config = dict(
    n_layer=10,
    d_model=512,
    n_head=8,
    n_kv_head=1,
    head_dim=64,
    d_mlp=1536,
    vocab_size=9377,
    activation='squared_relu',
    norm='rmsnorm',
    norm_place='hybrid',
    norm_eps=1e-06,
    positions='rope',
    rope_base=10000.0,
    rope_fraction=0.25,
    qk_norm=True,
    attn_scale=0.135,
    bias='qkv',
    tie_embeddings=False,
    parallel_block=False,
    extras=['normalized values'],
    init='normal',
    init_std_qkv=0.0273,
    init_std_o=0.0,
    init_std_up=0.0273,
    init_std_down=0.0,
    optimizer='muon_variant',
    lr=0.0124,
    lr_mult_o=3.0,
    lr_mult_up=0.724,
    lr_mult_down=2.0,
    beta1=0.95,
    lr_head=0.00502,
    grad_clip=0.5,
    warmup_steps=200,
    schedule='wsd',
    decay_fraction=0.932,
    decay_shape='sqrt',
    final_lr_fraction=0.0,
    batch_tokens=[32768, 65536, 98304],
    seq_len=1024,
    doc_mask=True,
    train_tokens=429500000,
    steps=6655,
    dataset='wikipedia_en',
)
Each number is 128 + 24 x the weight over its row's rms, rounded and kept within 0 to 255. Layers, rows and columns count from 0. Numbers have three digits each. The size before them is the row's rms in percent of the matrix's.

# layer 7 MLP down (transposed), 1536x512, rms 0.0889, rows 422-447, columns 0-127
103:117130146142164139083129164151142128132105093109099149113093150160149120170127143126163161152160126132123128152166125102125151154099122124128122155125162127124099149116109155139101179142115158146090114140138103107145140134143164171150107148121125137137112133155175092153141111154143153145130130124051118140155096099115141140111120113138138138146152124157132171174103164123138157112107
099:155124108156121138116083108143125083162111151110132099111145101100131128074115123142112124127121114107121148137133152140084140097134100141113163138107160145152125126135138106122152134153132138094182138138169096100177051124132112156127140118141126146132154133112104101126172125097135165158127132152101142105187143084176144160129103109105140143076172100098114135158154140132158134156110
098:167135117191115119136152129077131097138145120125135111160091094137136119116129136086104135122130118112103109157105161135136156115172119127095139151169093140121133153114128112145110081122168151119140098110123158153130122103128142155153149147118145119129156107123153133154189142130043104131114107128128128107126157150109151148178162090138181119108175113181118127116149110120110110168160
102:137133115123124148108135157120107110161128162116151122134116095094093156144130109151133142129158139125125130133067112142109164144114128133134125142116092134119128123110132127160107123096133141134139147142166115124089177125089132140135105159139089092111151124151115129159136120110133143146093103130126122107162113117211080128127132141153132155118142174133138146132121107125159171106160
093:156143155109123156167086114164188135142107110114132125136179124114106159113098117120126123143135137115115140178100111136145141125106119151120088136151120125131098157141093194142129133136112148112171129144154086087138108124144104125156126166166094149167122082140090091121111115118118170135114111114194128151105172129116132106133128115129116148108171171116124087140155126142123128114109
103:142099133106107153182151133146090119124144111162096129137113113144110112153101164154181084133135136123074127111134083099153081123139147117092098132123125136135132173144118084125124136122137119110113082163076126100102131138130129094108129141151120148145116124089126090152145129113122150096112107113177147090167162123112131143148119142113131143168104117113125115106137136115139104110121
098:129114157172108128089114204111122164138160097077134097151184116128148110095102135115178156114151162107174112126146166132108117147130108159119123090096168119098127149138135175097104142124179112125160096118142144093130144157135117126095091158090113094085142097103158118161120138135100120150102111122137095110117121119133099143127122106140117143158144105166150122060148139168126128085143
090:124110112152132149158138074103117123094135155142139140146116080147123114123140131135122086099119115142102166142170136139113149095118114153135148153140169139124140131128167107101091171117090125106147088127164122128160133095156107153109097123122146122138109158169126111144159108128147100207169121166124131110158126140133142088148122147136168165146183141163123156089103141097133106158138
106:066160162089129128136129112172144145120102120138136108161094122146109079101141098131124167125121124133160138117139130144132147112108138154147150143130076129106148111120109143160108136154136126129144130151133157137148166144134136132162160131142157135148143117160111124116124104089111105144174129140130134134159134126105139123121102091136110105107103070161095103137142099145149145126103
094:076144141143062110119178116117148120140149102115128124128136106101123117122103143143117172197122153158177154108106106147129148120106121149168156167105163102168117180145172171153152118146126121100124142109131120126136121143141124136127086140126161093150140145137121128157120143112128168136142118111113093099121088114096151133105119124127143148097123069086162143139107167093119153157111
079:094105126138092143073120134104125130106149105110098154100120125085125092133151120097112165111155143121183134177165122133136135128101159147118112121122109153159107138124120134118132123149116115105100159146147089125143132089097095131145116141101097153119140090145091140172138125127126180142137103137137141106125124144168130146130101086144120122089133048103122146110134123134157115136124
107:121129123109119125090122120117098171099101160132111106170110103129158108118118145102111121149119137094173117159132158107105129152120156132120108139143125127113120123151104091090136091144115132125117089125116142146190114067125156137161115135106126127092133113134110102141180105164151147121129105133130147115126109126120124081144144104126124132149165120142124161155093137110175134085124
105:107142154121182133147145147135119121125137106161160137156125157111112130159160117135172131133123155082163091166141139116121130131150130119121126085174132125123132105088094163115110151143136084123129101149122128129166153128133121124124131145163111131143121111128134163078103124124159144141100138127159134126138130149170093160137152080160160127175172135134094165088123131149129143140150
101:130124112195154132140126078127063137102135123130134122145133121108083093133107121130120140137154114104119138142098113155109142131089126108151127130146128177142137137110115131121105146125142149165107074114134151102114138126117127137121111129117119096135125092152123100132134149131143169126119097143132152115152105075122158118125176072162083076144153104114128163118144128210123098098121
081:140097168148123147134082165111123152097164107121124173149113185106154124142109140159131149107117179115141146137122117173118124135087139124141132143138126153092156126143116092148109109136161130131171092113119133144108120174094157145108155102127127163118137130115117143155147120169143158106137120108135123176116122149076127122170095141115151106122108113148142122081153113108103158122144
103:128128135107140134161144127154131166114138151111123123104111126120121103154105100151076131081120089127132125073151147136146111161140118082148098111138113102093140094095142145125126109106111130116119129099103150104152104094137116092070120129137164128124064088142153078081166122147101124100114150108125135112120152127187116116150135113162123141105147104138114135147108110148140135155182
098:130131139124104111124121150130099133112134131126130150110154072148140119092132113112085118159137150137125159137169163116124153186137119173146144139110064091077105120120117101108153125134138172096134162127109140113072122171138147117105089111112126138168117152129116160155169145118143135115123116113118116090188109145201119131127140124105125126151118128089097180150154161153107097114113
104:132122104157152153107177120176149112129108078139140097127163127127123169099146135098142121108128124127126160136130136185120128150104104126088141133136158125147122133130108105110129101118093132136141124071113115121130126138152193159108144099091144136134104152110145131150154122090175162135143116165102163132113182132108137119166128143153084136120137155179120129108134132114148124105143
101:141093139082115141101147156122131108125140105113114112138128121125147091098116208124125133115118130095155119168156169131079105096128113172135080129158137133092116102140114133082100117085171084144081130137123134137061145170153102162123149133145117124144117145141163100057136130109128126166119118132150146151116090098143149101149118173152115112124189093134093144098128155117113111132089
110:071121166127131163149099144125139174092121112151155121133100164099090083104133106163128111142134121126132165138149128119116119194128118140150136110078174129109109128141125135104143129130130157096123134107111170097120114139142153158141135089156142063118090126166164112110146150123104102118154144128099135138122111133097124112128151143112123133149085155163151141094173120114114131121170
101:159154128110126093120150101108123106137161130139114123132110145136097130103130129123165111118092126118111117132144088147118116154135106188122131094099125124116106134142102158122093136087129147082095128118148142131105132095147158149136110124122110110119119173088128150121105169127146154202115140123111109162153153131126207118142158126126148137155126132091123150115109106124183133152099
110:116094120126129116156114107151123123123105083133121106121123088091093079151119115114100149145135114113117133134154092169115127118141120118172118123114111128077137095139119095125112133148181122132156158129147125099095181077069122111128093102090132152120120142115111129121142195122135153099123131131151137120154117120125133117159134124142150115137136100154112114153162137147154165150154
092:131140161144126161134137103125118123118148106120139132137122158130159102125131126095138147132097134162117154106077126112102132160103121152129165072095128131128122128105119169077053115102095150126128189128112125163120116099145168155134136110126084106129102128148114127104122171100135125100080119103133120172116126110108148123140132103143157129114131167122116110157123142155127121121141
094:113122173116156088135158102149091091145127160119143153124134159137114098213118157162155106124167166115116141102122123172126114139078160155090164192093084125133114118109148120116160164117136054110104140109142149173125140052096160118133101079103167094142089123147127109145136088146167107158080122133107141164186097100172086105151154149126149120073139137156119137160127102120116132117102
102:112122138148098153149162163176153111099157146146165120137128131152091120148101148109150173113136213159134142112125093138118146132145142063135143120127085137145133102144170134089142123164178097118152102153146133132100152128095130131134158118106112132162144116122136153151177104127139134141141080148132084102116145155145101143159143167125109100110150096109161151117130127181182132103120
090:115118122144133078160087100122096135144172107147164121103096098157127140180143136109097148119125139122092096110124143165126149121145140122113101118139125089117139117139111082174133141142169147135155074174171137145171128150139129158165126113123152139100112102131142152105100099168123141125166121152132125091122150136157143166127135121091117104144184107089123169127100124121082112129100
# layer 7 MLP up, 1536x512, rms 0.0477, rows 423-447, columns 0-127
071:090158119093165106124106125108138123178101124113132132096114141119135126116064151114161125132090129118121133095153122109082102077107146155175137161125169096108173116115117148142099143101085149121140104090120135100136105121149168121141132137146144124125102110118158129110131135163112140153160108147134098131100154111119102152077116168097130164162079142128098111132147126114127116142111
087:150149130132098103148104160135124122160083167150098114120126112101089160104126081098117112142095104151101109098093148134130164152143116137111146136123096131128179156194162122131109160122161174113116099112078065132128158110109132102144114102170098113139133091125117084107148144117131081104112132133150160141127179125125135148124154146117159109167088079100134167125137104134085144147143
105:181120146152143180137116131084127118110104118113118124152131108120112145103118131137144154143125137133119108131145168123069156122159156111126123132074159155141098122172162155139127147138100121168112163114114111099165173127113158140090138116128125135135143139106109117124129130146063117109111120125148102109148121112146118127101125146077151066160106126090135115139138133170115142132127
092:104106119134107075140162109137145150130102117128099144184148149146121113115078107121124082168115118135139136150104115103137114103144104153183095161130108123135127116119116114144139145132086116124170115148155098108071121157135122117172070150119135131114134165114103147110089119142131139149088108148100127124118161129103108120136136134131131107150117116080132136156122172152127108080137
110:117157140137129144176133122151118132110122171137106148133111093098113104138114158153099121120111132124112090095122125126142101124144129135131152121132128118151165133109132120126095114091124115089071132120132078099111153147096139109114141136149123128110131127165144153135110100090130133163119104123072110152106147135149114097103126151138102141147112125143123124129086117121131151103159
102:098104132111114084096130163142096134173110167082094109113166096153101157106145146095140074162177142167112147146102174106119115151151136164134127189086151129120140113100149106116123132120124103072122115155132125112091139102142134120115123143065135111101143111099159099145091159158151137121134099112141132118110119109134148144107152122143132114162153095159127084156093096119130116103155
082:114125109131115095121084113112066132058141131138128152124090115158090132147120122162106098149152082148147166165115134159109111109158119148106125160123158139118177149106121134171132123119124118131114124140134148123165131133148128133109087098111182060076150112068156164140140122120105107142118156124070142118101143124129149144123149191110085153109106126136115118124125176115132154145133
094:148152122126142106141111114117140164096104131127134100132115146123129143099086087163097110123142152110122111205098135111100133159139156142130148125074127157187088149159134162084153138148100120135132162141101128140149138115122130097129103116137118155069188074135137132126105120146143136109103115119097120105126155130097160148118103135118130138134137121131125095145157154111126122135133
091:103119115137127151113120101120130094132115127152159107105135136119130139117121136077170094169149155091145154113136103132085144157171141143115158176114144138152146128116147154135133133160144107081120137128114106159135102116161150113130110140100121118118109144129156096156153104146133121113106115123083131082124130176153131101109130132154093115099109120113156140128143137112147118122121
086:125098141126137107104132146127099131124200121099174120135127171136141130105112136097145161107111127146181130144102149142134130125144150180144126128114139145128099148099135108180150080150116102098161132087147146180088113111102133152136093144167176125103127145133164151132113177138138147091135130117099120133121135109197160101092178124118127110107128132118141091143107118136163157144111
087:145166139154115086163164122112110121142128099111099088140124125145122148091138151126117084098135095106145119129098132157097148098122106141116151160163117111142148121123105120126125138176119080148129109157133142128140120151121149129134133126129126116075130129119130140102070158071164094139191153153148121193153122124125161135111147165119145111150106157119161127135126130145126108124116
104:062139128122098140126101097176164128162181153152116098117140139103113156086108096134166133130115168144180132145124166142130129146104143147147142085152116129129145155132105147114107079094132117164127153107108102152110142124162138105106128151111118089115125131106135151102153092128162126096100081126141083118097140142183096125139148158105164148140177095142146119137166150164099134123122
112:152135108129141164129160133074107092089138109165103141150106087136114160124140133119148105159106092090133119167110182141120118120122099166141102128140154164130136117149145155139154139125096097148091121135112127116098127110125088144158153175125137145139081143153123105108176151180153122124105092138149146099123123151104137169099135139150139091131152117133110142152094098117112108158130
090:131170080088098121148132105157123131140104101141128120093130100099144125109091109121173122177103097140114116118098147137168149140153136113131107109116153114140124108164125110137145136104127140130139146166102146134073124101146133144152141140113151137179078137137103123132128133069188116174106137124138138135128111096102137122148071138103125139117089116113151129149164138106135119143132
110:170163129133155126125116100102105133140137136189109107096112087147121105147198126108116162134157135170100119080157184156110122143092121151131115101157148156164115136117128131127152113127113137133123153100151128127137133136156104139109091107147105142104112097130110183139118077134135085120137166076107113133086128137121133110093110140103145125137115096132119100162111112113122101098101
093:138141132113140105136150120136111121098135131151133143118111109148142114169135132145126106144169099144105116112108118106178139115098149172136118171132101110121130120149124102118113088133104097107111117117079124142121171158183143122130134169168123134121076146164160126138145141137133108104044151126109099099171104184172111118102117140132115133099131193143152133102135135172129121103131
111:142153095130123116121075098168126104143158079147166151128168109125154135111111109115092149109124140152131139124135127153155139135115066213163154077117143145128114119128152108166144080098119116136135173119110125114124143163120090069125138116153128117131083162170152107105125091120138098142115122116139110138067117143126174118123134145076093134148119134183138134101143136105091115122113
107:084119132120113076123135108105110131104109113121139136082139114136133121122109078135186149094148086166113121094124146075126130108110091076120101108134135150134087172122062135129112138139111108149136127149152108138133144132107083153112127131138152125107142121107159165110133141074103129143130148109122136176130131105124115160139136118137119161146174123107093127139122129090097130129145
107:084134111138130136164104138069142159144131140151133102105123130136125188106135135140129066141099099137133137161116127156125136124154170183093151121148142106144081121140151153123100095141124158148141141131105113130130074136131176115137112162163125131136109131130112149124103166125136101119148166126069109105108130143140108151091080129091140053122096126110134154133135105109099098156139
100:125159120120089098140107158142095115113067121124165138125107141119156149137138102177125181127162088090203114152118106142116139148096144108146121148103146101131104122106119128112112118127125106104099144123157098108158097135116153118108117119150117137154131117088128158154120133079143164123104128106120078133162092145099159157078139131095145137148134141153104139135131155096088111154118
102:144126138114125104140073147129174134093116160146132102120110176105134123152131131135107153135090092106115144147089139141096134114133135065158130159140151125108155119163094079133134120161151102108148134122142120087106143192135119149089107131175143110163127084150171147130071139109163081073092137118150154148129120118146133118163118148150115142101142098173123133084119097121133144143093
107:169150122170129124125153071099152146169179141057159131116108154129167108118088148080120076111059099121119099129073149115135147145073132152107143126126156118120120114170108101142122136135132100129150105144132101117146108116144132086147136145133192108163131120127116128124054171119126111112128104165109139132155125153118122101140119144117094108089135074156156125168153103077118110084111
091:124146092120125110185151136109138083111111109141132126189138128136086131172107106126116146149149133134105120094110107115103121127132099120135127147141131151122144128141144142085119123177159127160120112146128125109160098105120123139148139111134111122150121132090102167103108113120165140119128131101106158133134128126125089102086135156134121143109173127125079149125135108102144173093121
112:081128118128126144081167122126119119103090131118143109140097156172102171092068165139140110098145157118084134090125122154135117182126109086125090189143159133141097155139133167078131145125131132124140096163108129107146136121144091101120121079113124124153146181166149133128164127122116141139095114095105118143142141134127148099123125165137125091148071131123129158145144126124105161144154
098:108104115146107126130129118170139163105145136087150127088171140129094135172140107120124095169151103081161122142116133107137123120166165106084135154131148158120199155159117122140136147101108157110113133144133132124142126121132085145141124132121101132095154078120176166123126162108145092127152110106130167149137135137143094118097097173087119146124141090156081132139099129174103148098157